python train.py --n_head=4 --optimizer="soap_variant" --final_lr_fraction=0.0
Each number is 128 + 24 x the weight over its row's rms, rounded and kept within 0 to 255. Layers, rows and columns count from 0. Numbers have three digits each. The size before them is the row's rms in percent of the matrix's.

# down: layer 6 MLP down (transposed), 512x128, rms 0.19, rows 435-454, columns 0-63
# up: layer 6 MLP up, 512x128, rms 0.181, rows 436-455, columns 0-63
down435 096:162150121128165129112160145127102076112110121126186126143147125143115129153148088111100180115127191158143161116110096139142142150108142130155098134128104101104165173122151152132100129137108171
up436 101:115154141154115119087131127140133135158137116140106117115189148130125107109148132105146111110085132083110140109109114120120138137111152113122139168141159143099126131073141173155115146072117101
down436 103:131105132131134145104135130150157088138124147109107106117170128172126143175127134097164113142091148115111090087151096150140142126106145182088176117132125177130128129098095132111109122111090107
up437 100:098105135129147108179129099138174148092129128106100092160144135108143126111173144130126150094116116106117113134154120128146101103106128087138102113084077144117160148140150150124112147114094179
down437 096:131146150113137137134122180127143082177151115121149128136115116110099135169132148101103097090105175130133074125167093149153130175115140135141091104144159129134143134141165122111129154127118138
up438 100:151091107137130193135120148098117113131138147153129116167174109137156124127164121100127135118114145152169081131147144106123154117106117100101130121107188150172118175136147118149165114161153144
down438 100:131130129121100143086084099083148115127146185097107146109100163129130133054108147108094161128118140139118130118095143124110138159128130150094137201130141146124128098080114117162115085146122138
up439 105:130132133119192085156163137128109161099124102121195117192120144148121102143140134153153129129116118093126131146117161089121103151160133131132107113146117107113107136098121090108158141140153121
down439 099:142132099102156186092112151169164153140134120091114126145105126098146126138123116171109103174092151131127113142130109116146122132098136060146114132125160131084142131139131116079087162125141140
up440 103:163139103142094120097145141168148146108149143103100114135101123116111133131110183145127153139068103123136143178139134130125110111161125127125095144115116082078149130134150144131114127132086165
down440 103:139088171148110163126075122155136143102148159144129144101121079130118128121165111089137114148119141172083099154139148091156152137129130110138128117158153109136093085102158106145125145108123127
up441 100:149110162143099087092117113162143103130166112112083131130086143134141108116130147107118111160183115144138158139117161132135148103125106133122098083141131146107110134128126138184138149138115136
down441 095:134144144125128116100134115170140110097148167115075089159101103137084072144126127141096124071080158115126091163182144139110125127120134116104139120092147100121156099104127097105089142134091117
up442 095:081104116122138105135073092106133141122098118092139139157147149115120148128121174106129138115130141124101130145155134108124139127124151096150089157146073080140148151166144124117113128132154102
down442 095:147109162153150118146136143139105145132129156165079133147154151111158092147080111158103127138105108094103141124132187196123156169122133108146112117142101167122141127131146133144176129125115124
up443 101:136141132173113089180114125119164145150116106136138115156146188101077109139134115111101127114109089132139158101063148112118148136111135120127152144127119141121135122123155126111076089136119144
down443 097:122130152110139114149116093102149133076113146157120076131158110129111131121159125124132132110085137162136166132157110087141124144148136113140160162126146137170134148159112120123125105136145157
up444 099:115074131129127122129120139157130140137146126160125100135118151125110109160127143098142105107111126191093133122162154122140139107127117187127115127183119042149131103155183126150138126132114107
down444 090:123159173133126165145105161115162136146127135157151158128129181124139145134114098098160107122091132121154117108099073144099135112157137090119119142168086130095149154111158125124130091152133119
up445 104:131114176100143151157093136131129170106180121126169134115149148139109099132116133145197104130133127118132099129161127129109127121147154135158131085129119152117146153161121152099132150057147138
down445 099:190152115144157158138130115118149117127164108147132130135130099096099051091158128149151136156124129165126131153106103136115151112141079130095128113101116136129127136180149132113111120116133123
up446 113:135143121090114122149099138144093126126132123165098099107124138167117115101141141082165103144109173143089135132177153114100125140151121134164103110137133088155141113115134102126085141110116157
down446 115:137109111079142172115132112145148095154124138137098114152123162101102094187125088114126104145133085100102143133141115104145107117135147137146069102169162162142107129111159141126099164129125091
up447 102:092138163152144122147129094100095132098106102146100080134149129160134129129133128136139125160099138092144134101115127126115133090146114130127179167141196103133162111158133105145106111137135130
down447 105:160169171168103129093117136074125102075128101157133125116124109168091146111102115179143102117157121113106083116124126136153126101117143184168140132188135091122138102159089143088124123157099106
up448 106:113149084145144161124084103174120087156157114154161140099137166115130137173119130166098132126087125143104132104108130152086127114136156152135128134178121094127131130064092157136144118127128127
down448 105:101143145165124106118146177172122125113142102151114122123154104123124132159132143162098138156097172148137154096123149166148089130152096154085143194114141124151157165120130152124120138111138106
up449 105:143125071145106136148113102081125123106132172156119123099137088092154094177104140145154100136142113110161114129158135109132127101079110128126138143140089119139136133189139136180131152115138131
down449 103:150107117101087117147102109100120137100114165141165116148062140177162141134149101118163082183106154135140149124129142127152116111121152172108144166066139124139159107146098151136144146123134151
up450 104:138143139167123137128164076149140133088137104142151058165087120108115125105104136150147115156176177128125131145123117159132154123107127151168133114167103099152104100124146130105142123099117099
down450 106:105173145148143065103136157162124150141114099159128099157153152132112131142120099123153131135153144129112093145062165080145120135124098081150164125147148153150105156100162095116138152127123180
up451 089:139146128144130180152167150163131111160114181140143136149159149097131131133137135138113089138150136117126126154109124144111124114116163106103122131134101138078127089107110119129100082132138146
down451 090:109122108141117124125076142079173062098122124132100150121132157168140125145152127135146131096144138159129112087149203142129136139136106124138109084164104132160171147148120130134090118147138132
up452 095:132110148110159146135132160133125108165093139136101108120084109084103142173142134101147123148084104165077127112121095133128117130151185110118072152163098114133093110134152145127157144087127126
down452 099:109167120150149156134125086111129131128092134152124120140139139132161056097118156136094143126137134117127086102142154178146103114065122115121151122136124133097148095125128099096094103136155151
up453 097:111131127144136121146138147135087122137171121109070155095159149107078163117166152096135115110125148150139072151153130113096128125124152107126165093126141124165119138147159123099105152072171109
down453 097:140158144103136106115148135109149154191150121107143098148143087133158083120124091108100109156082112113131115111122176088115123155109129128154111123105106138137113117140114107151089141164085142
up454 097:114157182136145143118107133167181110093188118113083139138140136092150104130079145131117129169124119161128114123128155138097118133145101127142102140156144143134086193105084190101156144134164146
down454 097:128154160111142137150107156114114170085136099109109151152109128093158161114121131146115130071126183126121138153103119055112152081110142141102096125091150150106088117130145129130134151123138156
up455 101:096128180101157120148076158115133107135153111097133132125106102110147146145144104119142150155125115168118091123123124158138095144158128112156074137155171107139166098153148108121149160128129127